Each number is 50 + 15 x the weight over its row's rms, rounded and kept within 0 to 99. Layers, rows and columns count from 0. The size before them is the row's rms in percent of the matrix's.

# down: layer 8 MLP down (transposed), 128x96, rms 0.107, rows 6-29, columns 0-95
# gate: layer 8 MLP gate, 128x96, rms 0.147, rows 7-30, columns 0-95
# up: layer 8 MLP up, 128x96, rms 0.143, rows 7-30, columns 0-95
down6 103:32 49 64 45 62 57 36 44 50 57 31 35 76 56 56 56 48 52 37 33 62 77 49 44 59 40 39 39 56 68 83 45 33 78 03 28 56 26 51 68 37 53 42 53 42 52 84 49 46 52 64 55 66 69 56 37 34 58 93 33 56 59 44 50 51 38 36 66 23 53 57 38 38 22 56 58 51 44 57 42 57 62 45 58 45 58 50 36 65 28 54 31 88 62 52 54
gate7 094:69 29 43 54 61 38 65 69 54 49 53 29 18 40 47 47 47 71 70 44 62 41 45 42 60 62 47 17 68 20 38 51 52 55 62 27 45 65 64 56 60 54 63 17 77 36 31 40 54 74 53 40 43 73 23 45 29 55 59 37 41 56 54 45 47 61 26 58 66 23 45 55 66 33 20 31 42 52 51 60 32 49 51 58 81 21 54 34 39 37 40 62 59 37 55 28
up7 090:49 70 61 79 16 44 44 31 51 30 68 49 61 23 21 68 49 39 62 36 60 44 56 52 55 31 68 61 56 64 53 42 31 59 53 76 62 46 50 24 42 26 77 58 43 58 40 55 25 26 68 59 58 60 55 52 48 36 72 72 62 44 46 24 41 66 17 32 52 62 27 57 47 57 35 79 62 31 61 57 57 46 66 33 49 42 67 65 43 74 37 60 37 49 57 45
down7 088:52 27 65 48 53 38 39 61 23 54 41 67 28 69 41 52 50 61 48 42 68 77 68 41 37 56 50 27 31 51 41 26 58 34 30 36 43 61 69 50 57 34 20 33 57 57 19 38 36 47 51 72 36 42 37 71 40 59 51 39 60 26 17 41 46 56 72 44 45 91 52 50 37 22 45 38 20 71 30 38 60 34 23 50 60 56 51 55 55 62 45 45 41 58 39 35
gate8 089:62 54 52 39 58 38 45 84 27 61 44 47 38 38 68 48 58 27 36 36 48 64 53 60 17 37 61 33 68 45 51 58 58 78 64 29 36 46 59 49 80 70 58 47 54 45 29 42 37 22 43 50 53 54 41 53 63 03 49 33 29 42 68 37 46 65 74 58 55 32 42 68 58 74 69 67 67 31 44 71 81 44 50 64 45 35 52 52 29 48 40 56 42 45 23 50
up8 094:47 65 40 43 57 38 47 26 44 51 51 23 66 36 60 49 52 71 62 45 57 41 41 34 24 27 51 72 74 55 87 53 64 35 45 78 32 27 24 43 35 37 40 60 64 43 52 73 25 46 38 43 25 52 45 45 61 35 53 52 43 39 34 59 37 58 44 47 73 55 74 37 57 78 59 38 30 52 91 56 74 40 38 58 84 58 47 57 55 46 42 38 43 53 40 72
down8 099:72 45 28 40 50 54 54 50 53 70 60 67 53 40 49 51 69 84 41 50 51 44 76 61 32 68 43 26 54 43 32 63 52 57 41 47 44 65 60 49 60 49 35 51 46 51 50 21 54 47 53 61 19 49 45 77 43 76 29 61 32 69 78 46 38 52 26 52 45 45 77 49 56 41 51 54 71 59 24 64 05 68 16 67 58 33 36 65 51 57 53 38 55 56 25 69
gate9 093:35 42 67 56 59 55 45 74 47 46 45 72 72 28 79 56 70 37 58 41 51 47 46 48 27 59 48 69 40 55 40 31 37 53 32 63 40 54 48 79 62 72 43 32 82 39 64 62 44 43 48 45 36 47 62 41 41 36 37 42 48 57 56 23 37 36 45 72 13 59 49 71 47 41 82 51 43 56 57 09 53 71 29 50 45 57 31 67 48 36 50 15 73 42 60 63
up9 102:46 43 40 67 29 27 54 57 38 54 28 32 61 25 71 54 74 15 25 62 25 60 47 65 49 27 46 58 64 41 40 58 40 29 33 36 84 49 35 73 43 23 65 37 64 69 44 71 54 51 48 51 60 62 38 73 34 49 45 31 46 17 57 35 48 32 71 63 48 62 47 56 63 39 38 50 71 34 52 62 49 53 52 52 38 76 65 61 23 49 37 36 41 64 38 43
down9 099:25 47 58 48 37 50 28 43 57 65 36 41 38 57 58 75 43 47 89 64 74 62 39 39 37 46 53 57 87 42 55 41 78 36 35 65 46 51 61 30 50 41 57 20 57 53 83 55 39 48 29 39 73 37 41 58 65 46 55 28 56 80 48 40 45 45 49 55 53 63 29 57 47 71 76 54 49 37 23 54 62 46 33 52 78 59 55 69 69 77 51 64 49 23 33 54
gate10 098:66 44 54 53 38 66 58 63 54 58 36 35 67 42 36 18 47 39 33 38 45 52 37 70 43 23 48 55 63 54 56 54 37 71 54 65 53 73 63 13 74 91 41 45 39 30 55 38 58 50 44 27 31 59 59 73 43 56 24 53 31 40 81 44 47 47 44 65 44 52 61 47 56 57 54 63 30 48 71 69 55 57 32 46 59 59 58 47 82 30 63 32 66 36 59 88
up10 102:52 55 65 65 82 48 52 53 58 68 35 38 65 45 57 29 54 64 73 46 42 51 71 70 66 61 80 50 25 62 42 48 62 36 30 59 76 28 51 36 59 42 74 36 62 41 35 68 57 49 72 41 36 41 40 55 26 59 50 25 37 32 46 44 93 30 49 66 60 61 65 48 45 53 90 48 68 44 69 46 60 39 36 38 55 49 61 69 24 40 37 59 56 46 56 72
down10 105:30 40 61 54 45 57 23 45 59 35 66 65 53 23 53 59 60 47 38 57 30 23 45 56 86 42 40 49 93 38 63 43 67 21 34 49 67 59 58 66 67 44 73 63 45 41 45 37 47 57 36 39 67 69 47 60 45 43 51 50 58 22 63 47 71 56 31 39 76 51 19 33 32 61 72 31 63 46 50 46 39 44 69 54 28 56 50 84 58 55 38 57 29 37 39 61
gate11 107:65 38 28 40 49 24 52 50 45 52 62 34 59 31 22 63 35 50 48 36 64 34 64 15 49 47 63 50 46 37 80 59 51 76 47 63 50 68 84 56 40 59 62 53 22 32 64 29 60 62 28 42 73 26 27 51 77 33 45 50 49 62 48 48 55 47 46 31 71 46 59 49 47 61 24 42 23 47 73 71 77 63 38 69 67 43 32 41 35 52 57 29 50 42 58 52
up11 109:46 39 72 50 46 72 60 28 32 46 56 28 59 60 73 25 62 51 67 55 60 56 42 75 40 91 54 74 41 39 55 51 42 70 25 40 44 64 53 50 49 23 67 43 12 66 44 62 43 81 49 52 52 44 62 59 33 21 66 32 65 51 61 55 54 37 37 56 65 68 36 26 43 28 48 43 51 54 44 28 48 68 49 66 38 25 48 39 51 44 34 55 36 51 50 17
down11 090:46 23 22 60 59 68 37 48 21 39 68 56 80 49 38 80 27 34 52 30 93 45 48 56 52 49 64 61 33 63 59 31 33 57 62 61 59 50 35 31 45 58 67 58 58 21 31 61 66 59 56 42 37 40 54 50 61 35 58 41 47 03 42 51 57 59 29 59 46 57 50 51 37 47 29 41 53 55 61 46 63 44 40 53 52 33 21 68 45 61 64 27 33 73 42 63
gate12 093:63 56 50 23 27 33 34 39 51 73 31 56 52 30 49 34 43 47 83 73 64 46 35 68 61 62 78 36 33 68 43 52 36 32 34 50 70 61 68 52 50 49 48 52 12 44 39 58 71 59 51 33 49 59 44 65 28 66 67 47 78 37 38 73 46 42 32 43 33 67 65 54 50 61 69 76 60 40 28 56 70 60 55 66 43 56 52 25 49 50 73 27 47 73 55 41
up12 104:46 45 33 60 36 52 59 54 41 29 25 68 33 60 69 65 47 20 59 35 59 76 31 55 26 48 45 36 65 56 49 62 36 83 26 61 50 85 54 42 62 35 40 45 32 62 86 33 44 22 52 39 51 51 44 13 47 51 30 55 74 48 59 45 57 53 71 58 45 32 49 65 26 58 42 49 67 70 61 34 51 37 55 57 38 56 75 63 64 61 42 50 20 43 58 48
down12 104:48 50 27 38 42 43 31 55 73 44 58 75 40 68 64 51 48 28 28 61 34 39 39 52 31 40 51 60 61 46 68 41 36 50 45 55 77 71 50 37 59 60 48 68 52 43 34 29 52 74 30 58 44 75 31 33 28 80 66 54 77 42 66 55 43 65 61 45 34 32 33 22 45 57 33 47 57 28 75 51 57 75 61 54 45 65 73 43 70 47 17 20 64 61 54 52
gate13 095:56 45 40 62 68 55 44 75 28 57 51 63 67 47 44 44 62 45 81 68 65 63 53 51 32 55 53 56 56 51 31 42 46 51 71 69 65 67 46 33 78 71 59 16 55 66 40 44 52 68 38 62 51 37 29 52 62 99 54 66 49 91 63 54 40 47 44 70 49 36 80 48 45 71 65 43 30 69 44 53 59 35 59 76 52 42 56 51 34 58 46 27 44 44 37 48
up13 098:68 59 74 34 42 49 62 37 53 67 49 53 57 33 66 49 38 59 45 30 78 24 36 38 31 68 64 41 72 60 51 48 28 53 59 54 59 30 32 33 33 33 73 41 63 17 25 51 41 67 61 50 59 32 40 54 64 22 62 54 49 26 45 31 63 77 56 41 69 21 42 40 18 46 59 50 57 43 70 71 49 50 42 26 48 44 58 47 16 60 51 35 50 49 26 53
down13 097:47 53 53 53 54 55 38 67 42 59 66 58 57 39 71 28 62 74 44 39 51 38 48 47 15 56 67 62 66 73 46 16 50 56 47 41 70 49 36 43 36 28 51 52 62 47 60 63 47 13 55 58 15 49 54 50 38 73 68 64 88 69 63 72 28 68 32 49 57 49 23 52 57 37 67 50 48 54 60 53 44 54 68 31 39 40 69 68 81 63 59 60 52 40 66 76
gate14 096:57 54 41 80 18 52 17 46 51 63 51 45 39 43 56 57 71 89 79 82 56 67 55 48 32 39 35 51 44 33 40 19 67 45 35 75 65 49 60 45 50 50 85 53 19 35 41 54 49 31 44 53 19 54 60 64 54 39 64 58 68 53 55 29 54 48 46 59 35 47 57 34 37 50 45 51 54 58 24 40 69 73 26 52 60 61 49 66 27 62 50 58 49 64 38 39
up14 092:30 38 42 72 67 64 46 65 50 36 45 94 46 58 40 37 71 30 20 55 46 73 38 70 28 62 22 47 36 74 44 58 50 45 66 70 18 42 52 34 34 41 62 48 24 54 39 53 30 58 52 50 43 53 75 54 49 39 25 57 45 66 61 37 24 75 52 46 53 33 45 56 48 71 39 37 41 51 59 51 43 77 45 74 15 74 51 44 41 60 35 56 52 44 43 57
down14 092:50 53 53 73 58 52 27 44 33 58 21 15 58 37 62 62 69 57 66 59 76 45 25 22 42 42 72 35 53 44 70 63 47 40 30 37 37 45 72 30 59 49 44 49 33 31 60 43 44 38 39 42 45 62 47 72 54 51 51 34 18 36 34 47 46 50 37 40 70 53 41 41 81 25 52 85 46 30 53 66 17 80 50 36 49 66 61 51 54 42 65 49 39 51 65 66
gate15 102:70 53 08 56 35 62 50 63 32 64 56 47 32 65 39 45 42 48 43 41 17 51 50 50 38 53 53 49 44 62 47 46 61 37 42 69 39 44 43 42 74 73 61 59 65 29 82 51 89 41 61 67 56 49 72 62 75 48 63 61 39 40 46 69 53 88 58 43 44 37 70 72 76 38 44 35 60 40 41 34 53 74 65 30 47 31 38 20 44 24 48 49 46 44 63 53
up15 097:19 57 59 42 40 66 66 40 66 98 31 15 37 46 72 56 62 70 54 23 63 27 70 54 41 35 53 54 46 47 49 31 64 14 25 44 68 62 64 62 48 42 74 58 44 37 60 50 44 75 36 75 53 60 61 45 38 61 55 87 49 60 33 61 36 38 62 58 64 48 50 41 32 52 40 47 41 40 43 54 46 64 42 54 53 43 37 43 65 32 44 53 60 20 48 42
down15 100:48 70 31 45 52 30 77 67 27 49 37 53 42 32 41 58 32 49 73 68 48 66 57 31 64 57 15 65 34 57 43 53 37 42 61 37 47 42 29 68 43 49 63 60 39 67 18 49 68 46 43 41 76 70 39 26 48 51 71 59 41 61 48 29 47 37 29 64 53 61 23 61 43 59 52 47 55 31 65 18 56 69 37 73 68 51 80 40 32 29 70 65 47 61 31 55
gate16 101:82 41 51 41 20 51 53 78 66 68 52 40 39 68 38 72 54 51 71 33 71 58 42 30 45 46 42 68 53 59 41 18 45 70 48 53 30 76 48 72 58 77 56 40 24 56 54 46 23 37 62 52 47 43 59 45 43 67 42 66 66 80 74 48 68 65 80 67 40 52 53 50 29 44 67 53 39 49 70 27 73 65 37 55 59 47 45 55 53 59 63 18 58 49 34 54
up16 104:55 69 63 60 33 45 19 38 30 38 61 52 53 51 41 69 63 33 51 38 58 50 26 54 39 39 52 30 49 52 40 33 64 53 27 57 36 59 38 32 63 63 61 65 19 38 35 49 60 74 37 51 26 57 43 30 31 46 56 68 32 64 41 74 71 47 29 32 45 32 28 73 57 62 37 73 67 31 37 69 55 57 54 18 38 54 59 34 70 34 54 54 46 45 64 11
down16 108:59 50 58 38 10 69 40 23 38 56 44 52 43 63 24 44 45 49 51 57 55 41 50 44 32 39 50 56 61 77 65 40 50 57 74 38 23 72 33 47 40 69 43 47 33 67 44 65 24 13 50 45 80 30 48 70 54 52 53 49 61 60 43 61 60 55 51 67 64 70 47 50 42 47 60 64 54 57 71 53 92 66 28 43 40 49 36 13 44 51 34 21 36 42 45 38
gate17 089:47 38 39 19 43 30 51 60 52 49 46 67 39 75 34 47 36 62 41 49 42 66 59 57 54 44 42 67 64 52 54 75 30 60 38 59 37 71 53 72 62 43 42 64 62 49 30 54 58 80 24 63 29 37 70 55 55 33 55 54 38 58 83 47 39 74 65 56 59 41 71 18 91 50 40 34 52 32 40 10 58 45 54 48 51 63 76 46 42 31 49 26 39 65 50 48
up17 102:47 33 48 36 29 52 49 56 34 47 62 40 27 74 29 54 46 58 56 50 59 50 36 40 42 59 50 59 37 53 59 50 37 43 91 30 70 54 12 60 58 43 54 59 50 48 71 31 24 52 37 53 40 60 57 35 30 73 48 53 36 44 55 52 64 49 49 61 59 53 71 66 67 15 63 69 51 32 65 49 49 46 16 60 37 28 20 59 69 34 40 64 85 47 52 20
down17 105:52 59 49 68 76 71 76 70 30 47 54 60 86 41 58 52 54 43 47 50 59 54 35 59 37 52 47 13 37 63 53 39 63 28 36 43 57 55 23 52 30 63 63 58 38 69 61 64 63 49 59 40 36 63 26 39 41 56 62 68 64 51 23 69 61 54 36 39 74 55 39 45 29 74 64 63 68 54 61 49 04 21 50 55 33 39 39 55 52 40 57 31 46 66 69 35
gate18 099:52 50 41 42 80 73 83 57 41 36 46 35 38 42 43 41 37 45 71 79 48 41 43 54 60 71 62 62 58 44 53 69 49 36 41 49 43 71 66 41 49 26 33 23 54 17 42 53 49 55 32 80 61 41 69 48 67 41 62 68 25 64 45 65 59 36 68 36 61 37 25 52 84 39 50 53 60 55 49 41 58 31 32 59 67 29 43 06 35 37 55 55 59 51 55 38
up18 095:35 42 50 19 43 25 46 61 39 51 54 50 44 91 47 21 47 22 61 61 81 55 70 45 37 51 48 50 09 71 47 31 57 38 46 45 30 43 63 62 24 44 59 78 54 43 42 53 37 51 32 35 56 85 42 37 70 58 41 52 48 74 64 31 57 26 39 31 40 55 58 53 39 76 55 61 53 64 58 50 58 41 60 43 86 57 57 48 46 49 43 37 54 36 70 37
down18 098:53 39 54 51 40 61 54 51 71 51 49 33 45 56 46 46 56 44 37 40 60 73 58 37 74 40 14 57 64 66 42 46 51 28 34 71 60 58 43 28 77 66 60 51 54 46 41 73 80 52 58 53 41 51 70 37 14 44 41 42 61 33 27 70 11 42 50 25 45 46 84 31 64 17 68 42 29 44 36 49 56 51 61 60 50 44 79 45 50 70 35 47 52 32 44 65
gate19 094:40 39 30 61 43 33 86 47 66 80 56 22 51 55 63 51 54 51 63 26 68 45 36 51 69 20 60 39 36 87 64 72 70 52 63 55 57 74 59 39 53 33 66 38 37 54 35 64 62 54 42 50 49 73 24 33 45 31 36 63 46 29 44 59 66 62 59 53 53 62 48 50 38 50 30 42 40 34 53 49 54 38 44 76 48 67 46 22 38 54 61 09 51 47 72 41
up19 099:50 20 33 32 69 49 47 54 54 48 21 41 64 37 52 26 41 54 54 24 44 87 54 50 24 63 75 57 34 32 61 49 41 48 48 27 75 57 31 51 50 66 30 50 66 41 48 62 20 40 46 64 54 33 23 50 46 37 29 24 31 60 58 60 43 65 72 57 50 71 42 60 44 43 52 72 69 47 48 58 57 26 49 36 49 54 34 54 89 25 71 50 67 60 49 49
down19 099:48 55 45 53 52 56 30 54 41 69 42 51 59 14 53 66 40 47 83 66 60 33 51 32 46 59 36 45 43 21 61 27 64 56 68 62 50 27 56 55 44 26 57 16 70 83 63 52 27 50 56 31 20 46 42 40 50 64 38 54 72 57 33 44 42 56 41 38 47 48 49 69 50 47 46 51 68 49 55 55 58 57 61 59 98 21 66 60 66 44 44 36 15 69 50 50
gate20 100:60 45 50 59 71 41 47 69 67 41 45 62 41 53 51 40 61 55 59 22 41 29 54 64 44 54 45 55 65 23 70 35 28 83 36 86 53 62 80 52 59 46 63 61 48 58 59 38 40 38 59 76 49 45 66 65 34 53 48 66 65 35 46 66 31 47 67 59 53 35 74 55 56 65 37 44 50 56 11 28 60 45 12 17 59 60 53 36 49 36 59 24 47 30 36 65
up20 101:61 25 60 40 50 62 62 44 52 17 53 52 57 53 59 23 56 50 24 22 37 68 50 56 49 29 44 62 44 60 37 54 60 55 69 50 35 53 21 50 30 62 35 45 48 49 76 61 31 46 66 20 49 54 43 66 62 42 19 44 81 24 56 50 53 39 39 33 62 52 42 49 41 73 66 64 42 63 66 58 47 34 45 28 15 11 68 49 60 33 48 48 72 42 69 43
down20 100:49 55 58 57 66 47 35 35 65 29 52 41 62 61 68 32 67 73 58 29 44 44 44 62 30 46 54 52 47 25 57 46 54 36 95 41 51 40 46 33 33 27 43 40 44 43 55 64 53 28 40 26 87 55 28 34 82 28 60 75 53 41 43 41 43 71 52 44 73 36 64 59 38 49 68 36 26 41 58 44 48 77 45 77 68 55 50 35 69 57 74 53 60 34 45 64
gate21 091:66 65 48 23 39 28 40 70 72 48 43 56 33 32 45 59 39 61 63 50 43 27 16 52 82 49 37 29 52 56 24 34 54 92 59 63 39 43 62 69 73 67 54 58 57 31 72 51 69 66 48 52 58 52 52 66 48 70 43 72 62 32 32 57 51 48 52 40 69 60 78 43 52 60 90 59 27 45 55 37 45 44 37 39 30 46 55 64 66 50 47 55 25 60 45 51
up21 091:65 40 41 40 43 45 60 58 42 29 41 63 46 87 52 30 57 53 42 62 40 48 61 40 33 48 41 60 29 46 61 46 18 56 46 02 25 55 55 53 48 66 52 40 36 31 43 42 37 71 70 34 51 42 58 25 45 32 50 79 19 52 58 47 35 43 54 68 62 55 52 58 49 71 40 32 45 25 64 60 71 59 49 80 45 61 44 28 55 57 20 51 53 22 68 67
down21 096:44 52 84 47 25 40 52 38 28 55 59 31 55 57 53 84 44 29 60 66 47 70 37 32 47 41 47 48 69 66 51 49 52 22 23 55 72 70 71 30 52 31 42 46 44 56 31 40 64 51 55 47 28 14 48 62 46 77 42 46 84 50 27 23 67 50 49 63 48 56 28 54 30 49 50 47 19 66 47 52 59 60 53 50 33 41 69 50 50 55 49 80 42 62 38 67
gate22 098:65 86 37 23 58 28 37 43 64 43 26 38 70 34 54 80 37 41 46 39 40 71 59 38 55 76 41 51 71 76 41 52 43 51 12 79 46 64 50 56 74 46 63 61 43 61 60 38 72 73 46 62 61 50 41 56 55 54 51 60 60 55 95 63 51 73 53 73 43 47 44 41 36 56 41 52 67 45 50 52 43 59 60 59 50 43 51 40 23 60 75 47 25 69 64 52
up22 101:54 62 29 35 65 24 49 40 64 64 50 72 50 27 65 73 59 36 41 79 40 46 28 54 46 28 41 56 42 47 61 26 69 45 39 35 38 33 52 52 43 50 43 22 62 52 65 64 54 45 63 67 51 18 50 30 51 42 19 46 76 68 49 36 47 58 70 39 46 57 66 26 56 29 16 58 50 74 63 44 47 51 49 54 59 54 29 80 39 59 55 31 73 34 78 48
down22 101:51 53 54 65 50 52 58 54 47 08 59 44 33 41 51 29 06 40 28 49 57 73 56 72 55 43 65 81 73 35 53 50 60 39 39 57 46 47 46 49 81 68 49 83 56 35 59 58 31 45 55 58 26 25 47 57 51 76 43 44 35 52 27 26 59 33 36 39 57 53 69 47 65 54 59 55 33 38 44 82 37 27 77 47 63 51 50 38 47 56 47 38 67 29 38 45
gate23 097:32 24 68 70 67 63 48 99 50 58 52 69 33 45 49 51 45 48 42 57 48 49 29 73 55 39 67 63 49 52 12 66 48 41 48 72 61 76 78 71 88 68 67 39 31 72 38 27 40 37 52 69 54 41 59 44 60 59 30 59 42 71 54 51 48 35 52 51 40 42 58 60 51 61 50 63 74 71 60 30 67 58 51 51 73 48 49 50 55 79 59 45 62 39 50 54
up23 102:42 31 61 28 53 84 70 41 47 37 77 42 38 66 44 40 52 52 44 68 02 63 60 47 38 56 53 67 64 49 49 57 74 40 44 55 54 64 61 49 50 29 78 54 52 47 40 56 57 68 51 53 58 38 42 53 47 46 28 40 70 58 43 63 26 57 44 47 39 21 62 84 18 53 36 45 67 68 50 47 51 58 73 67 46 40 59 60 52 37 36 50 34 44 00 60
down23 099:46 28 54 24 37 58 39 57 49 34 42 77 67 54 74 57 36 77 60 39 62 50 68 68 27 55 46 38 47 42 66 61 51 44 43 55 77 55 19 31 62 48 27 69 62 57 32 56 71 57 53 44 38 27 51 54 42 39 40 47 78 51 59 33 62 34 25 50 52 54 35 67 36 49 46 65 69 46 44 13 09 66 67 74 48 75 43 45 53 50 49 40 47 76 30 59
gate24 099:40 48 49 45 69 12 35 68 69 67 70 67 63 53 33 44 60 37 44 65 35 45 44 59 54 58 55 61 88 49 54 56 27 63 39 43 52 76 33 46 42 26 56 53 45 71 37 44 64 36 30 61 25 40 50 35 29 56 00 37 54 79 77 47 58 57 33 56 58 53 41 48 66 31 41 58 33 73 52 60 62 73 53 54 42 61 47 55 50 63 47 25 43 41 66 36
up24 104:57 60 20 56 46 30 26 39 82 43 81 35 57 51 73 57 54 69 50 53 49 54 55 46 60 51 54 55 44 50 58 70 45 68 39 66 55 63 60 51 84 48 71 39 35 61 53 54 66 42 55 68 33 81 53 29 29 55 68 53 78 46 38 51 22 24 34 68 51 37 37 47 27 49 52 23 69 63 55 63 61 49 27 81 46 42 43 35 45 83 33 56 47 56 30 58
down24 103:39 82 36 60 52 38 40 34 45 53 55 43 42 53 43 69 59 52 73 33 43 40 58 54 45 37 39 55 62 66 67 40 60 31 37 81 45 58 57 71 53 63 64 55 36 46 42 57 36 39 48 52 63 38 70 74 72 52 00 52 13 47 47 59 57 27 40 35 44 42 46 32 39 41 39 56 35 46 65 18 43 40 32 31 60 56 67 58 65 55 58 33 29 51 56 07
gate25 094:44 28 66 27 34 45 32 62 48 53 50 44 36 62 42 54 66 42 68 78 45 55 44 31 59 39 62 78 39 36 67 73 69 49 29 07 44 49 60 93 50 54 67 75 72 43 40 54 57 42 55 54 65 24 25 41 71 44 66 32 67 49 68 72 70 67 49 62 35 51 48 69 61 66 39 68 47 60 49 46 26 64 57 21 54 40 40 42 55 43 52 53 38 43 65 53
up25 093:29 62 43 39 43 34 55 44 70 55 38 71 10 58 63 75 41 60 65 40 23 52 39 40 52 55 51 42 55 60 30 39 36 59 68 50 62 45 55 81 62 24 38 70 73 53 30 31 55 46 70 43 61 50 32 44 48 37 64 41 63 46 68 59 62 47 60 43 62 62 65 68 80 55 56 76 41 36 34 16 57 50 58 22 48 40 38 71 24 41 57 34 70 66 61 71
down25 090:27 53 64 44 38 26 24 47 38 59 28 50 53 53 48 48 45 40 51 47 58 25 78 48 68 49 31 42 67 53 26 43 65 58 36 32 60 57 41 31 48 27 45 50 28 57 61 47 23 36 45 30 68 61 34 43 76 63 19 51 56 48 21 54 34 52 56 46 44 38 65 43 21 72 53 59 33 78 58 44 39 48 57 59 86 43 37 15 70 39 75 63 47 40 57 43
gate26 101:42 51 78 16 44 42 70 37 59 35 53 83 49 26 38 34 39 59 36 63 59 50 41 45 59 56 62 66 52 54 56 64 41 40 43 50 63 67 36 59 65 15 54 34 41 58 73 43 72 59 27 30 38 47 36 37 47 67 60 62 58 55 49 67 26 43 15 47 53 43 52 38 47 58 19 52 41 53 14 75 55 58 47 43 76 38 71 54 31 49 72 39 50 27 73 59
up26 100:24 53 58 54 65 68 37 33 74 65 76 41 65 39 31 30 61 77 47 24 62 33 78 58 51 58 61 40 58 45 33 64 74 46 60 30 15 48 56 50 58 67 43 50 39 44 41 61 79 39 53 55 57 50 37 49 43 73 59 36 36 64 42 44 29 71 67 31 50 50 72 37 62 32 42 43 61 53 37 35 56 35 56 97 62 35 65 38 55 48 65 51 27 65 57 56
down26 099:43 47 52 49 63 30 47 46 63 53 48 45 48 53 51 50 52 49 60 48 37 43 77 78 70 32 25 49 63 79 63 89 12 47 45 52 37 49 66 48 49 43 33 61 33 35 61 59 50 39 43 64 38 55 60 51 86 25 47 46 25 57 31 50 53 48 32 77 66 46 58 44 42 95 53 66 69 68 38 59 44 39 48 54 48 67 53 51 26 42 67 94 52 55 58 57
gate27 103:44 35 57 27 46 68 63 84 52 49 55 41 41 44 51 26 54 55 50 24 22 76 64 55 61 49 44 50 44 27 62 48 77 51 62 42 52 63 76 59 74 54 53 44 41 44 57 43 60 53 04 62 71 78 36 44 64 48 77 38 53 64 61 26 55 74 32 48 75 43 41 48 46 66 35 50 53 28 40 57 48 67 52 45 41 30 55 59 79 43 40 39 31 54 85 40
up27 104:58 48 78 51 27 56 22 91 45 60 67 49 70 54 70 86 52 43 74 40 45 60 69 58 62 46 45 28 37 49 16 55 65 50 62 44 70 37 48 80 58 51 49 43 60 72 35 57 39 48 69 43 68 46 31 51 82 66 43 61 54 56 52 40 45 31 49 46 71 49 54 86 59 68 66 53 48 52 43 17 53 53 38 25 35 57 56 45 57 56 36 58 27 37 40 58
down27 102:59 44 47 46 57 45 56 52 66 37 20 63 55 49 48 48 55 45 40 19 67 39 76 46 63 41 81 44 27 42 28 44 41 43 60 61 57 25 19 83 69 63 39 30 40 33 29 38 70 52 51 15 52 48 22 27 63 39 58 51 62 20 46 45 32 54 70 46 53 78 76 54 61 51 40 64 34 38 67 56 32 35 51 51 36 43 51 21 73 36 51 49 45 54 52 54
gate28 117:65 60 73 25 27 60 41 17 59 33 47 69 30 36 50 31 40 62 36 32 56 43 47 31 25 21 40 56 47 32 79 53 45 43 55 49 36 71 65 57 36 39 65 64 51 56 52 52 56 48 52 44 68 45 37 60 36 53 72 53 68 80 45 31 27 52 38 53 58 49 55 60 38 59 45 44 33 13 33 50 58 53 53 42 62 27 72 25 54 18 28 48 55 79 67 37
up28 104:58 78 39 35 37 60 36 44 59 56 51 54 59 53 72 52 26 51 53 42 35 67 32 44 45 75 39 71 75 36 70 38 44 38 16 66 51 37 66 58 45 45 38 55 62 64 53 69 57 82 58 80 51 29 38 68 41 57 58 57 72 73 88 49 22 58 39 58 42 58 39 30 51 36 55 41 47 47 78 58 39 80 51 43 74 34 40 61 27 75 59 65 49 51 42 47
down28 101:32 51 55 49 33 52 43 39 65 52 43 61 74 39 55 56 42 55 39 42 35 66 51 29 41 27 85 44 48 41 58 46 72 59 27 51 57 55 32 40 53 63 52 41 71 40 46 27 11 32 67 62 26 57 79 32 47 44 31 73 59 42 56 75 29 64 39 54 39 54 47 37 14 26 63 23 61 82 28 42 64 50 30 59 32 51 47 45 49 69 52 32 36 52 44 64
gate29 103:64 76 68 53 29 42 31 22 44 55 38 67 36 44 74 71 69 49 39 51 58 40 41 45 39 35 75 55 60 55 40 35 67 61 60 56 55 64 84 35 63 45 68 60 27 69 48 41 74 48 66 80 19 36 18 44 52 52 61 37 74 53 74 44 38 76 36 45 54 25 76 35 49 48 66 46 33 53 76 35 51 55 43 50 42 37 66 49 41 36 46 38 38 40 66 43
up29 101:36 69 61 61 49 40 70 53 52 47 78 55 61 50 53 42 75 06 55 73 65 24 29 38 73 52 34 37 65 55 55 29 58 50 63 58 44 35 49 67 71 61 51 56 90 41 66 38 45 49 69 47 43 53 43 49 30 54 52 64 33 50 61 21 54 34 60 52 44 68 44 74 45 40 68 39 58 38 44 20 48 59 55 16 73 46 28 38 54 51 58 82 50 52 71 36
down29 098:34 38 57 51 16 38 83 60 44 55 76 71 31 64 57 65 32 42 56 40 52 52 49 50 60 59 43 45 52 67 42 53 53 63 48 64 47 46 51 59 62 20 37 17 24 46 30 64 38 53 48 69 65 48 56 78 62 31 44 43 27 41 37 35 70 59 20 75 41 70 55 39 39 37 38 25 50 68 54 48 65 65 47 41 43 41 33 45 84 59 65 30 54 63 79 43
gate30 106:39 52 43 26 48 11 50 40 58 47 55 70 68 51 60 41 66 56 54 57 35 27 41 70 42 56 40 51 70 48 43 54 47 76 13 45 83 82 55 48 59 47 58 56 63 55 50 52 56 59 36 50 49 22 53 40 53 50 54 31 25 53 57 68 52 57 66 33 50 72 56 55 49 66 72 49 10 58 53 57 68 76 59 36 66 78 59 37 34 35 51 71 30 58 33 80
up30 104:53 41 50 69 61 32 59 38 33 54 50 41 52 63 70 79 39 65 60 56 97 33 26 49 41 53 27 66 66 56 50 47 45 32 71 47 46 51 39 32 67 67 71 42 45 65 69 36 48 54 61 55 65 41 43 60 46 33 37 63 51 51 14 51 33 65 67 46 59 71 48 54 29 66 61 47 36 63 44 53 75 54 47 80 23 60 45 55 33 12 26 51 52 29 62 36